From a checkpoint of a small transformer trained on Wikipedia: MLP 704 SwiGLU.
Each number is 500 + 40 x the weight over the matrix's rms, rounded and kept within 0 to 999. Layers, rows and columns count from 0. Numbers have three digits each.

# layer 8 attention query, 256x256, rms 0.103, rows 0-71,128-198, columns 192-255
505560496500497511503512487523490518494496454504481535484487508484488472551522473520499506470442512488484529484579510499509446509530508518454524593531467511491487502504524463537502523529508478
475462555433511470482458540556493517467531517518469430470541430471515550518464553516515549575517522537501455491491427489526525465531501506509459470501507471530492500481460441432506484541469457
518467477476511469453499477552514572453507436499444541482544506443519499511480531479531493499463515485457523484520477501499529496501515480493470551512516496524480492527519456466519472507497471
457493518497498469512486455511456500484490512512429582520524499522450482487525464510541453443467542487518511465481526506547498566491500465496501501490474544495564519500483485457481485466491510
488528465517532532516485504502481473460500450492477496457528488502491465502507480497495487475535515469461514536508505527496477522515498498499552568498538533584450432504520536522489484479495484
500522467471512521471488428500513484526493511518507549492555502474482508484525487528520466515477516503468532485489524533478551482501489501505540569524504529498463490461527447505469470492521519
531541487481542452460515485518512523506483535461503546482459532479544497515514515515494497474489444518525548434460466482517487489489506530493490546519514563498482485512499427488554494533488450
475498459489537520514500477500485513459487516528496517538487519502480479540523564475529509480440498505497500487533482491453466512513511522469509530492542515461483490464508520489517503497485480
481540494475494510522514495485459470521449497484473542476513506530526472488543455509496499479532475479521520555468527506441507536506473509492530522485465463515504490504458484569493497462481467
497494495508488476450525549533497507497486552490514482485480502519518522489513558506506506497543456519498487480465448524521473484513514534505465482524475504484484481496514516479498465506504494
488492497501458507485491480516479458513510519467528503519491531516523471510535548512507510473447524485525504477450495451533536432503502512488486492546461493452523498486503488478491449524523496
503494471524510486463539492509492511475486492479519506533471495507510505479500510441547492483495503483516546477538499477506535508479502506525532503483455539462513506543501476461501459520491476
520529546502504500531455531499491491542522491479485502466492477459474528497483463519473498564484519521467482543493478456499518504502490518547522458510497484478507497479508512578514474451478531
519482439521556522441482501521517510473519457497504543481502523489508512514513513528491511487442475486555525491488477511489525551534506535495522521532523489479545471517564458479494473526505514
511518464494490543511455499520520442516477505447514559544477529492459456505466525444502437451475463473485491499490524508493518495476497495547504595512550571508482535512535529508517502517464507
492542468491525506494538511475511502497492498522500490521491518496512513524532528484494503503461533522509511496468495431477506448508497559494493482529489525461494475543471432500519470517510467
528477468444519453492497469510525497513505426466532484527494504462496530501467487473481478498516473525485492519472494501523486465508500502488508492513532525520475478517505500553482489516499522
483481437519488482467529498487509488455482439531464507519537527481496494505481512553475518499497468471520473540489513465485478524536500499475508502478477490526535421518511479496477522550530479
486469474487538523552436509508492492468507463457490552492486517511501515551493480469495420557537503512510495486473489488529535535481487580447515546499486550500504475505534504505503450499491481
556457494550497470446479470466494494502516526521457541460532516494493532521476483510499466491510501461499479474511479503500514504491488554494533533491502498472501462523511456502469454513525468
482510532513486461486503502458493474515494545554517486509515513478463505502472504444456473453548484508508515467463453473521517456482517510495462438506501462480418504486512479545488485493517534
417495529503449486491475551515525510480501534486500490473533503524545514456507515507503459420516459518505552470533481489541517520496519507517453506484522501533504484484523511486523481490518532
492506466525532509471493455515507520476499463518495501497511538527538477500484513526541528510522521506486516523518516536469490521515495479454480556487502498515543499538533486479496513524507515
444523484503517500550484485495503467491508492529529472506513508509486507418480476501565433473519468528516546524526533532436511505506511508518516465466562475514517504473474485549526481484492520
442460499511455526502545526455454496487505504517539469486489433517474477521492463482513473516486498518501517516471484555481504458535493506521532496471518415531536536471484539459467505456523520
515491538502496508500492488496449483518487513480494517494529467468486522519503499495485541468478506444474457511494496494500457508520504493498496507489471488492531435525567535502487499506528458
534476468508482510497492503527485510494457478475570548476549494465500480523478506499570513453461555477498466526490559505490526535472511445492489516452477504488497493527531510523457508467482501
477446559416474484509470452506489508473520484534575477517562499503528471534455509494521485519434547509482491487569510501505486514503504525499496529459502533471506517506470531438470506520516484
469491498482491463491512497486451532482530477533516503491445489480550541490466513557445505532488487467460520510518471511501485506527493484509461478501505485482491467456492490520477495566501531
507502500497492492479510487494503437507467543489535457499489511462489537436502464496487497546510449500474519561524477473436458495515488503488472527567502553548504506491505536506528550512508536
486537499517456514515531485538516558454514520472430490513517547461572566492479524563430522494623485493506422490541530419552455569564491484407555475547508498469570480545480521407476465584547493
474430537511488525498546497526462483546488490532533540503501514516538516487452517563459482466513498498500450494522537532554477505503527463425547535512479491416525495507515484509485490507497478
514542542502542531466469498492504459536481482475538551550493494567507468462492473489459496436518495463501532563492484465452478492474500530428476514526464558548507506523527453498487501501507504
516494505496495484529485502501508533546483492457504490476516487457505493517473522511507474463521510518472464523497528542542506514514512400511549445467554445492477515486469557559458420480486563
477514474440517515529509401571516505505560526546455431473462482533487472532499450572529509558490501433554475446542504493447501559481491486472527497495623470512519450471446497438508517477524508
540466471597535519483477443528514481566494469545468394459531538470504492526512466552486514509500514515436609470481507453543560456535505436536453439505563478513529572569451541563448513439573554
528488542525423535542497556492489509503424509524519530517549460525462514475450474519439413581565437494480477543501466475543504489486510538479556462496535475497486451517514538533533544469539505
467506448501505466516482538499473437491498531528563443509457559543441470450509533548482410572462524484499519522413549492503547537455461451451465470511519442508491471513529490571539477478440565
479507490553451508547491551470518494532438486429516489608437464492434442505523510564536490494564546510549440560502496548519490462500476486535500399502532486434467575525492519604469501501456501
424477442567437460534454420439475487420485542576483441492541498417600554489495509531515541392448474419425420489479563463533481433513485364467493580480492398432480418400440529513557525487539504
511577478493508518428447475494574520497520491407554546583531455443544463478485520442595558550589545591440385489533463537539613544465520551504460531565484482573499484509420564471490546487447510
418503508504404593451525497550552465498523456425461495444424474489537432475589570462462527524471544532510475428534504532529498541529481526534544493421600476674467497609484503499487524571511483
502599514534496543428516488512471491563468408501552409473434469527477537430453472434469468518400473498489549533546394546550486523409493480367594469546508589483577458475521491519496455475573500
471517453540568495412393431458487536509536422412507629427560527433603571495466378481542554536523506566563453462477531569437560543591511504483472521390475471574561535555548386535603447498516509
509512587497598521469493567451499497543416529577419541480617513512546602401423470547478497427484465563451588590405471568417522477474473440614421463503467505424447556540373526484566509455518460
478502509547451526465474503499523469446490436545553394350450471446502398546447492522498602556427581521495495512605517593532504548509489520460480501446509452483468375506476456566556501588478468
449487574527535451570474525365476434570447520644689493474490488439443374516410567559513533542544421651459589491591488616581581530399487592570550453529530437539497589437482562577462488477553484
483550459475505394457481488474578454504470518513467538465437422532489508455619463525519485520370453627545513519482584569495440553428500407483520476502475521527505409457458474477528523613493465
443552616350442412416397529567456527528468563412449458529568522589508468471540465565557455490522481501458421456440556474416431454446518497458429495487528597513566448427473574447497345556598584
414512630617491467440551575500565493480426467398461496385532406524524408478556431543541539551442501446371518474410625568567588542495537449529477437419449394482542469541480497556477517609496572
475534566352445470449491664461522453523458551512509478655498381382576522497391531509475480382536518552517565465629466538421364613439518466537508507427438552513483611382457476514446528476544494
543517472647482569493480515482565455566545410463506485532597498416519614436498437451583590499446466466418542415360622435480439524392518548472561526514425547525461583465517565621516590516374424
443447464517497463506580460592488528423431523402495510492556533324542490615448488499486429532568466527563540574519465512458450510604487456503495334496474495521475493404560422483433526458503387
505601477570457564487582600533550552545461604323559520483558436465558509487486424467561445509504398481412451623462593499508471502390524535507434466538529567440373591543424570446497433321511582
434528542489507528576651482557511553523507477465442430482585513494446533453374408393471583562487510565427440427540609598438442441575502454456511441588556391670451408588539422603505546483443373
653470554414455473464425489522550665382467509486495580606601535421535546511522540480508381424476584499436490477509597525535480431530509445517419483552530577431535474570458487436441468410500569
580588453471495602494628519473489547514594469501492502519337549539503434604548499584465520494480513451546579523432570480442476636512478512552511508515502462456484382529454421546499549543447488
404511427408528412517506490540451535616530497508482409536514532484466437407473510484526453497491601417560523450459492563594559563455509481491450330611348509594366480525542540565499538440568451
462423563494483564486523448498481456532454490534483456536546537446407529476504514457459536530498372446479423403577554514509527495531462553543488592436454511467471481548547564522391449521517415
576470609450485550489586476432542467582452486509462473563591673484480550515459519380530474465525595579525456445545389471598402480387460429461424515522498561374452532471447485546525541544589459
530482522543527533476533577511598425452426449428471487491558405514500568486465555507534457495533477415534585567478540503454463558566505521457548553522429582564504422489464519449493460474559514
499541505457571440477564344457550567484398520432529577448579515433453455459507542502536401494514492481545455428543533531459653500522504466489416482508480570498516574505416540563442456620482466
531573479478545422423474360489498494534544515523409417330481471611608564499531442523489545451478564404500468526575571456474499397599507563474487516575538427605514541532479522396449554522551485
493506514568590535488438490453471513398503625456464433500486423456475448531476508427517487568446437483546531535587553533458535518513474589538588398488584446551602471619521554488471518587463554
493511434483509428480525511500519558439549417476479568489465486466490505516485576517516508524512544475464533533544506491518471526513499472455484515521539545491505538538528478449505537544518464
537471611545511516442520493474507489475514519503559460525482525523558459469503466540507529501492516536518487492480489494455504466466477537551548451490450481460519504535483549503507482480528535
518477468495495466497494501493466550441530497478511506494456485468506477532499545493500501484445520530517497474521495492491453503526514478475513507548496510431497512472515479467504481494508474
521507498406533478535495532477480427536487554488529468537429505526469500529527499508495435463520508482476435467532543498461481483455494525452486509521487512517461494465489534544503503465506513
506516506483480467460517509512522521504468512485441532473540469443486511510492510513522566480490556504461523510478499522509490490558507541462482520508503514517548465559513418456521476578498449
506514482478547481463501518560474528462508475527493530503481431444549488517490494435530521491419459514515575483487455438501521483514503502523553540557575527452485492510531456467540488542519489
514516495501484524497463469490483578504511459453479544493462458490497514561468492502479537473467557489501487511565557523464512555493516486517511566514565484547470492506446482496532493524476485
478529536542489529554524540492462467555475547428436507516474522490513483520517492475519483530560528472544498495523533460508502483504509495525520511464489543500472525528490513516474498491478513
469529491516501517476532493489485502492535480529476514492497540510503471449497526472482462498457458457496534527554472489515465552527482482537503520515507473509532488454537479568520482528524470
508492500451501493503503463503493493460558496454488495511491498523538544505477493529514481514503492506505553527525458496519475513514505494491473531488505494456506505502455451537446506483488473
498517512505483554501526558524552546443510484482463503444469526515521522443513503457555470520444447486483545534521432510522552489539509500518509464534489530477478481505527466523528493523472484
520522506489504480546511483513489538478521469504524515517525484498502464448518484522507471523543495514514483516509451474543470479509523502471507513514555530483501473478488485492509508542513500
419562501426458490485531483468535497486478448474439445479525478495499520492494516462514515567507471539508488523522524484566532501480498490519492459526520503519488577551501549502517522505499417
481489507504454471439515479512481548483506430548504491455428483486479553486540514485488517496428458508502517492490527541472548560539513494499522549493418501504480483497465444504553507528466461
562495468540546537539494546571529520499494521511566530516498475531480513439494542487553485490492494461520535450502480518540485469483507496449481532500494476519495468473519512466455445495491570
438487511524531487541476500551483484509535495498523490509510440527558490445507498497488461485549536508501526453444490454499455518478494503456486502445500487482512442517507479525479512511497492
462500433476542464477507493486516504450506434454440493436481433493506532470548555452505527534532529525520534548497503514485522510461493494500480538516501513574538555501485530479479521438516482
443506534437462548468497486568519489498461500508480483485528474477528568460546505474538474517552501473518492500539512490543469510559514511450458529503509523443508479481493521535438531512528548
476523447501477490508534501508491519548499487521562489508508547525553549498546382447495444428448481560513480432479466519560565493449497518506506502473465498472483527475471446473529505488452494
568529527508512478437485510448516498498508518461517468474515546551432486488463492563500470451495516492524535459505503461471401515472501475445539501546542540466479491487486489503506377543504489
534483434450526472503470466431485521489503503528398492509469533466539448497437543555460498538525454498469518542462519511466571518565497495536495435543536508517478560495460544547536567523490458
579516540527509529432502558551511586533491503483528528523522453521526482423459504536533469443504526420481505432460434521497477515501521537458486449558446574516518505452496503458450410535538557
466521517486470529441466513570440493526460467512524469466557452429511516423519460499537508561500481505524414504457545469458575468474486456442468518398520470514466478509475501550496537470472483
487451546458526475524415500586531452504486519512546544546477554490517552458468470457524569461450530523502481452439554473559493483483497492499559504508453587511483480505500450503498435493486463
445495529498483491469473490450503552560480504475538549544421549488487515527430579448515563576483474460519441503561447531492501467520503453557496419525520443462449599459520407557539553508446481
517507459495450535522456470499504538433468496471512519512519471462469489486527530458553453554530454548514439445480510505533537483485501515519513508476539567493446558496507441492435549475505511
490481508574475434480497462508548528472484485501525473472469486526540519414550464430550470463419519443499546444465543536455550545446525481470445482483526479528425442455523487526470494545452508
525560485443508480454489490524535502434514498563495549445537478497525503590498511489578483495399510455501509511488491496515498516470539458466543448518554522524516490507438527458520505449534500
579482495513470606469519609399501566490569627461493498529476521509530487538521513566510571560521520497497531552519487493501526522462516583534444492539474540492489592484474427451489527530461493
527479589491536504478571511508458480527511540576504415499533521477460531479525488452465563514477385545535513443567484478462500434528458524466504470495477508487473506517525460557461461532512445
483491556467509436496558437433476443438438366536476551479568399544598486518537449456529577434435488460526531584592605530470441494544506526497534531557553483516521516512440442505422436453495473
497446484496509562520493522512492468529529508499570627511515544528502506573502504512501526515478528510558576504479478598417506515495522564554480505550451508474425475408514423488565489436464473
505477561568462506485577588570484520500552463484525397489549580461460522445565580616556447581524542569474476475429491431516521519455474474459425476533447551498511466520540512507488484503590524
498480542516495502525457504488548426447475436449476579431554513527466545559551474489441530510444488508548401474497515520550414537507518504417498516564502570501526469426470533438427459478519484
511409500546531484613553445497481453473497531542454494474499550495456447489547543473477479613550404554527472519430444548503595522554496421512466470525547442502445491577503504582545597484514494
473491541475487391505533454540554429581461508446610537542540520567527592452473466481528462468537521518544533536496529510472501511481487516514453556516540549509525534452433499538559470437467501
427566509468446469520445459508603523483540423440569552495579501562509493498498454503530500486461518541425472551543410484552558462521483455550487455458437469518504526370493493490494535488566524
513526533411471530538469543440473488435498527510439542416539515539431534544546489433530486564516549516511512512504421497571510433484537542478393439522428542535564614497538478553450563523493573
519509488490448521504524520513522514521559497510487521486543471544487478442493561585541478549519527512485521523537506425565447482506478479525464511454555506522509467509655519464519500476534530
555532568540479548547496506484552500402489507530486625435477469561485466533443524500515467619482497433543426490541507463418398504549533518474501538440473457552497518524466547511449533576498468
577487572496586494464543501486518469464495575600536538580577480499515539498423545452542491502456450543465593484485499467406555487452484505470483500486469532482425475500502452486481542482451513
481435494441382495507507510556497551582529522510501431414444523472460541504507524435448556538586558448461496457488598484604496448506503520527456506496492467497528470455510513483440542492475471
533516479499549504487557493494521512498529472501472473512527485514533470466544485418513478560561435488523527517510579512498533463462489497504478580514488531472478582492408495475509532507486532
560474422517433528450509539489625508500483515461431498568486488414432574555518510421476562447433508533471466450441487498437504434529475490482498526493458520508482513447527477421532522481504504
548514502528548476463543439546579508481441425568487595520531492479507548515500482524438460577521529483539501614512478510409434492595521483477494447527480516483503548505545508411520541449507422
549468448493535528497554481524593502550465402467439378559475470522502566420528492429503445526540434482479529546526488507398427562429457524500517512459511576534390549464416454576478499527487528
498473498461493534427542504492524548450502504554545428499487462524481527567508525514526521455475541489455544490554533529417528513482481502465486506533473477529462412466490518457489465565542480
505475543523546490542511488538427518554512524499509427510442520487487490466461485428506505547510458472539480517492500499519539486480491491468547488514465561464500456498464455511471533472482552
580453440478562468539508484498479611480457471568541555480527571524445517456500529411491493572537528440535513459538529500484585503433504498529502586486487476501516447495413459537544479536522517
575480501495421525524570463537535430532497536476528523519491547457528418473419559541475592456551532512495448523526506522442530479512470538594448443533526430432485453552491500512529466515491497
467495492498516472459454489506489489531502565482407508510518505553482485493495482479459407441539559476458526465455480531530479494520504494505519525477500446439545564496437517506493515514523464
559488524486505523487503523471552473462516549443486515486521479487510518527511479463557509460512431581479478518496513480509492521501504509481515512569455560503473488514552497519531496515472520
498461474476498555489452454462473465492467468495504428541504529507487540517546510476489491479475506494501514500525496492475574511498475566514435528529513451520540478520494530491571550560535510
474477500480465511536528437493521525476486471522502557459547505498509470508514488444470508547473459438519505535497492503501551514527533494469498477536516514486483491467466566568483511484464537
505467554459545443512553551438444466463502596501459447509524478490489515502524574533528501545489445554530476431492500471534506463486449498507529440486485451505446485521497481496535501469532493
472481489466518514510480472475522483456503477504505529493482438503516487508515510545480482491526491507490460487503536495486524543481487507561493484508493490524504483529425538543502499481528506
542489556522547494536506544541509527527502545477516483529472545503508464437505523524480490489548542496466513438474505462493480487483493466492513505503530501486491510535478486478513516479526474
514499481539459506530498544520500517513494499542471455544479524531504506522517565486486482499459482499511446541432470475537450526477506489525478479472512472536541487523478530464521496506483526
457521519461509490523532459469523523485521443484505512433522474501494507528458522501509508496514524458537533455568571534497479503534497503501514504480540487477520543461479498483471506453532478
518496479458470534468503510495555535432513485502497455477525507470505495481475480492498561516461466482450533501509475531442508491558501481478516481530475526507521509472532453493501539540482463
547530495538516485451493512480541492492514511484497499488495490512535509492534479463465498503535509540506496493535487504520462497451478497474514534567514507476487518471515484480540522548477451
464560465511474559542481504485459490537489493531488511496455474462524502508471544486476531521468498459492519552541489507500510500531526492480501510521497498469526522505526517467481494477468535
546506482448473493499513506532553456456495510495463536488485496492492531512452447479507535549506464556502485503497478501451440495512497526508480489552515486537558504511490481516475484492521523
505515480478484466506547528502525511479519440432500521497481432478512518502448508556485497476522496506480489486580559481480468513539476470520517465482495473471494460512484516471515480492516481
456488494493505523446535509470497475465505513495455470517480483473463497562462451521474537533537514477510503472500536493521488506539484486461526524564495497533467463485509486535499526511527427
485493455521523457471475493497504506461487479488528497504458463483497488506504536499496508551520506481480481466497577486533470543481516524445515499492516536505498490493476477515507489537520467
513465542450476516545507516475541449470507523425495516482478498463498538547475528517465481438564457479506481488577526460444470500546450509517507557529476485507483471437529467525542442512520520
525466545502504497568495515525495453470507516449483564478503502427474484550466517506482473533502492521488463428460509458491519516537509508536497449467476514492495554536499512496508508488525516
477503456506460513486521459518530465466460485520499487471490482504486556532482504474512495523514442529555512466501543526482475526514491510485522511498512501511487496461510509499493487497507509
476536519536495465511513462499526545531522518478480515498488535545514484487504474525520466504526506471508503529500497526522508488497521491526502480485462523455518523466509494462514517534458525
451515483524481549493538525443508523473484466491457491493474478520538497538505509542475498520464524468510527484505512494461472523527489550533493535503503506456509495449520504465515508504507449
484519499523575439513496497465433450504502505494485493501506520495427439448535476457493506485509489523534564484450462525526554510504521472508505477490443511485537477517477486534546516498498553
543471461545548460513474529547505548463493488526483494518471465557524557480483474537515460503555496513510502451481458560509514502505516471535522500531461479469497506508449506555534452523528557
561476505574602498507524524497485508456551495512498531496431483548467459466466502517535476501505478499506540476507466552511463508501509471492524508462450486491485498527519486491467516474535484
554493488510514444545461536539502499482468534513548552498434450516484547484468521554544423458517477501532506463495549521513494488503523520529495449532502468515508493518509461450538459487502551
452463472494472496487466559543508501453517503545529529523513469500462534491496554536494558543435500480518497498487498534514525476534501543535471465503512506506568459500439509453462492555476533
499485474483538483540473519558477531474521477481543503459483444525548516487508471504557472514525482493522502483481490509511487525506511502531477545511457458496488530499553467505508482479504521
536530544489578482458432432549529463479535478515508455524481484519498485545463478526510486466494459489519503448475456463478496490460518476536502564487456472461498504448518474472485412509519532
488474513538503519527509475483475478500554560543517557545480475459524506486437525498487593479507550493481504495451530536562514514526505502524511471550534473545513487554492464516469532458504505
# layer 8 attention key, 128x256, rms 0.102, rows 0-70, columns 192-255
519492520503524472497552499502431479506495538450511455517530510472522523496472503522489534515522474539531448477452515500493501543463505537493483422489505450509525503497495532480470457499480540
512523455536449509512442514490549502505494484541506542499502512484476479535531492425497471464507492451484515521535511487516508463531491463527511492525492544489479516501515528482543507512496508
530502522508482518531483488488475483563519512502494488498524492506514514502496499544485539512554517542502491478509492488488503508484492465528500472536497470471505544494487522502490484484492538
501493512508544486503502523497508488505551473512529476482473483477516498488479493518511460505547451510475512509508525520517482488515504518473486498490500509545465480497484527557546535508451428
479488534509491482494572511465492474484459532545518457517508504491520556505478453481479521491470492536527414456500529484486481545490492500482473444519465476458502498492528494514485480524517514
515490558556518484542496522531475512510511490530539498468533517481529496499502476493471531536524479515531481506495520465464491558509512517515522489504485449519524534504523483478512519494490521
519503507491435484452493491510531522508525468502478470506506523531513499449472461498483497499520547504496483501521442478502511499459476495511455446467498446515514487501488511526436543487550486
465477504534447486490495493474533522510456464502511512511542516501500535537506498535494511487493517529519535462497511469509520478486517569532498493465489549496500515534529504507487528487511483
539487534525464447498536512489517470519514529516592460505506445464484488531492461586495514469471514542495459509470496464519455493488511483497469479496475433483531471460523483450513501526506499
535546515451478473508499541513519498479525452512455522501556528476542492492485446482472556502496566541464476493473497454434492518478482508485549487491489523511551470553503491488509566462488490
504516533482476469511493539533454488490512463515500519465485461467573493533468505489504551505499502462499567512495440556463501522458490498497508488453504501530540507518447528504493532460481539
479502487495527519559553479520459493501464476528496497529517546493487496535506500543519496533473485483539492495541512534453529501464481535502469493516500484500522515500474545500504538481469561
522489505512469513456489501452539480466470491523547514507531477494499521499498538503495508483498511494529522479488523592531498464515488492482471500534477519494477509460502522509493446524509487
526480493525461490576452486514552521502536511460520521493496548497442497417519473541521479576510483544423508543482513503458462504449500512500535545493499560519470482508468487498519514449501454
467517504517457524498511506459517529516510563507560434499482464510486531598552450457546469487507510557507463552519433494515442539469506522498499482495468514512484472483485469485542434529560502
434512475474513517506510514496479479462508520519471492493513500462513533520533575514512484494436512511536481480486502548526492471472480481517489473558520510549498561544501548495461556491477467
427499498525488475588553499464480519564415598491483551507469482468528498612463485451517470525484518514516443480527491457530509487484495483506545497468446517526483515481581485444484485532505476
550506534482492536501463510563494442576593497500532559468466494526537504515562515494470468471511527480489530449475425475480473464530518514518455524517482532444471529479468502474503503496466509
470488457525509534552569455455500483508413556458533479477520526508485471494435462464505461511482478497522391517549546468451497477514517558533498568474483529496456445482483430524497476531508478
513520479535470528485492513558482482481487482470463532518484485531480444487525506439473506565498433527462446569512511505503514544423539506470550500549494508554473481541574512543483530441435486
531498478533508517559510530487498463435503495479487503484504538541458491483552508517511470499461477519534479489459499494515540472511494518512523509474490476489462522485522458490498432457483500
527408464466560494487519462518492490477459466468530500426533510502482479503468450472482448462544449475548473491519464484503515518544481571563539516530472520486483569529534477508538512507556475
491515508496474485494523536560560547511471489483518501571512493528526491448474519495489473444560477495485552517522391521515545462466532551537577451483484484475427522528460557477471534481556443
511469501447582510525505528464538519480519562527501467477529493465457485470482516518483467509526504485503452476474474519537515523574482535529529513495450485461459546476486476463514513498511496
570496519433572569518486493548409445465490449603463580510448509502564508493508522483508532410474439422496455426499597537498535475544506500557468517466508506520527547462452534502506491530468480
526523520477474459492508491517436521481509513523475529449505499501487483481491500569501518530493497491487511529483511498454488526512493515507463511523515493515511512540507507490573543501521565
455476511445523482524524519505498491498522558527520479517533461446470503487533477564528511528517465458488520492505461442528542474470504565470477511511486410475537446509496489396508459472508506
485549426539509559525500560470513490466432508542493532473478534466497529503526524423546476549476479426535484498496450486492553511458471556537504606497508450454466508485552476501590435508483502
537539537556447525490508526490532508546496455508517483493520485520511516497465497499481540531514477493443424560529563495486515501514492516417567544539504439470563509476507553558485500533521491
432562483482504480484528492558502511612556529487524415528468506636499447540471455492510441435548556472405514436497449506590473526526540398427514539430488483409447461429493514510498487480540511
483455487500554466515517495446424493498477491550492545516501458529526542551477480481500491555477511502467513496501546500452546500516509531535561528532530548527458535508537508475499531478429426
466505500470485478531512506494495483499555555405484555539497537483474481478507443467512487496577599519475531518461444488478522468486533441510429526455499492506516467453530526542550522467478539
508475462532520584495486423488462497559480496481483551471531527482493491472489491444520482549484456508588496505507505470473534537468466477503478546581512530499474503473483513527516531489436457
606495539557570465510531560458527486525554520529452491497486538515483496494478486452498532497469487512529435514505475462458499480485538421517515431572440500451496499466466500471482539459507492
536551521459521494507451494477549444531465497505516614494530515535536488494497452576505505482506474455484550502487466483532483517534480495512508524554462476550474480417496562534538495510527512
499468560499520513483501499479495536530443440522471550456502497543552500472539461459456564423476521463500523435506455538515506499533499482494516454509511540472449497504474484523549449489445518
526489515415592514519469468521466514415555454505574449442507463506497519494562470497547533535462483495485560499565599482502478455554482496474481553486487513504518466558456519512514444485520522
600467490424460470504494463535552442442558501572446484466503554461506472552523479491560472463578478472487546524486541505500545435470457501480522559511554540508518493432480480477442450472505514
492532536432578466479461479523548446541524555494498571463516564491558485600539541516518453485436469508519471566426407452523412476535447542494489503491495513514549493493532453542554584409466512
447538599475475443454481509403494631457500513491530477392541487520494451561528434475433500504564541453511493582468477511476516528521513464470457520477560484616571506492563555443488474506594552
516526534498443499589450493499507465488439465527567558533473478490593492530501459434516491529506449542438552548474457469506493477433524535503508443479487504511496457553485556380467541510490516
485574489500505517496488521487452531489538455506533469524511511420523511489526494473495506494461467460420491464469531463465509595451451463485513502556513472579462535526455572510509476512484483
524553479462475447493498542510518545482503487493580532534503421576525476566589472475486466479413523431477567494555440484571447435479513486446581392499546552505488545456518551464407553531569495
473581451411534543459462379526527591496521530502400519492560503464494495521467472492490508503546533418558516497522518544434532487512517542503607535450488491582530488361497481430423496544501561
421540447535549520540490511488554599447477527570539571448569507579532520535463559511483515401562512524485568606601456445458522481478430494575446553453429548462453541445471541412563567472454435
511483454478516495488481496403495537498441509638459427473493450487459473523515471536479387626497503522486505420523499534563535565549481487526432474414489490475511565479545504538507546588481492
559534534426483449561521479557494513551481451591503549457459442457540385552444531419533506473547517487437494534470524436451478606460423515551529584491516479593404531485520497535519515460467606
449512461548490514470539440503504436541404455411498507458539471515574555397488613515469620492469510501495620488552457604449454529559428459524454494490520535561499489568549472489504558507392492
498514503399454460462402504529508532641547503525478394540448503461504504533568539507478463445590450510464491547573432485557483569525483447549430490483526459471578485440533499478487392444539557
520468489512581481492559529489509476477495413465496620522464501532500499492496482403556525537519540580440549443559541559569493450550428535534548490563523464537512476550492500552386507589561573
546513534483607450535553511445533486460466531502531484558536416413539522508510476450525511353533511574480546496557514464433403389467501508555488529511546471539509521523420487425439322500554528
424549413512438469531433416594557499571437507468536515462479508465500485549449386518516379508472515472478526444506515621440502532446545526499440507414410541473477509415525525455487555479534413
476476450501421541474533479503519485510468494485475477498492441456507525568495468501463509509517516450493558465516429492470547468581521521426462491465436567535497507415506461631480617497517495
480489502496444544481509519493525587548430510512522489502559471465481517420554571507582346439477544457424486508544513466372474519413559440530586473491508436507409609528509561455558587528618516
379447545554569470516541506552539532499484481532554426484493550436457464548494535513477504473519489487540379459497483445448543580595565515436427480558530527559561541659563545505514458515519489
564508442557513461514431436478426611478480479448443469601542490461505400437501508477500346391368490413548523455455432500518490526545542496500459514558479491435456558520448558471556556478482534
482537457555476534480444523481551503513450427536522420535473516539506488570476522487460519552564606438482594479458497462453384502492481472589500557502509532606530468500578449439524514469497522
482557591354489532459546529575545558459475501389558488459471575510458522484452479508547477517514511483566426436459467527520508487553497563391442434534432546469353566578506508551499476603481493
506507499465545527473531368460436418586520552530415479459444453476495596429478621387501557439548458409438472448536566526579570484510471561562536495509472502475546589514447530512477457422487453
511536477514468548525503470531541443451467561629511564532458450504530551590439536448525513516509490423500446494437556518563503435471379391465603500363479498290479463536461516525534500493439523
494540600520515593572549488496579525570432587550482444526540515523469580457444531391577475573545431473418592534432478532536509565551440524470574480492403425542537472411551478492428582516497465
521462441472548477541570471455485467425479509587374558540577574477415481511479561486503479545538543510519540451590502557462482518475452518476496472483500522499412463507405492609465487510538539
551520526499519525537465448490556587442499407564471505445540519575503506561577463487477559402517480469512494535460511545480421503505641503417515527588566476535475490496456482468464449453490518
479551581371512573415467596536433492415544513457490553543579575492424449525447437511550573545464472499470508500509511562431576589461461482589517443450521483468535473524502597558480573526454511
474499510504469532506504488518472485505488485513502477507502537507517512481491512526495506503487488529519557476512499449498499496472511535529500514517520488506519472481507487454463529487504489
512504449462499475519501506559506513515504494438462522540517463486509507556507557537485501495525533498533518523494515526485489512523515507519474528473531498508516492490506500412470482514474445
501489508461487507513453486490519487491493490476469502515507509522497488502504546499538498483560492486479550471510453500531516472466512507536520522527514506491496474520503493451477518468500465
499484525512486480472536492523480488517503502486514521514529480485500503468506467441493523476491452506485483524518473461501506509520516463507526488501485490490475534451517461560516491484476469
517518496500469500501468506500505510515531483495486547502484500520484500529503477484509490480474529511469530471528478475483514497485486486512501483542525474452513496513485493437462500495513540
468505471518457536530509466492549509502450493475456530500529509506504520526512525492516495520504520475513480442534488493532517435494484489474502517551486474490495470532491492532522518493526479
524495503494538467544498463499549479505475568498507498489499515536446493510523515502522431539501456501526488489541506484529522452514517507496530538519496524475520497477539469440483452547510494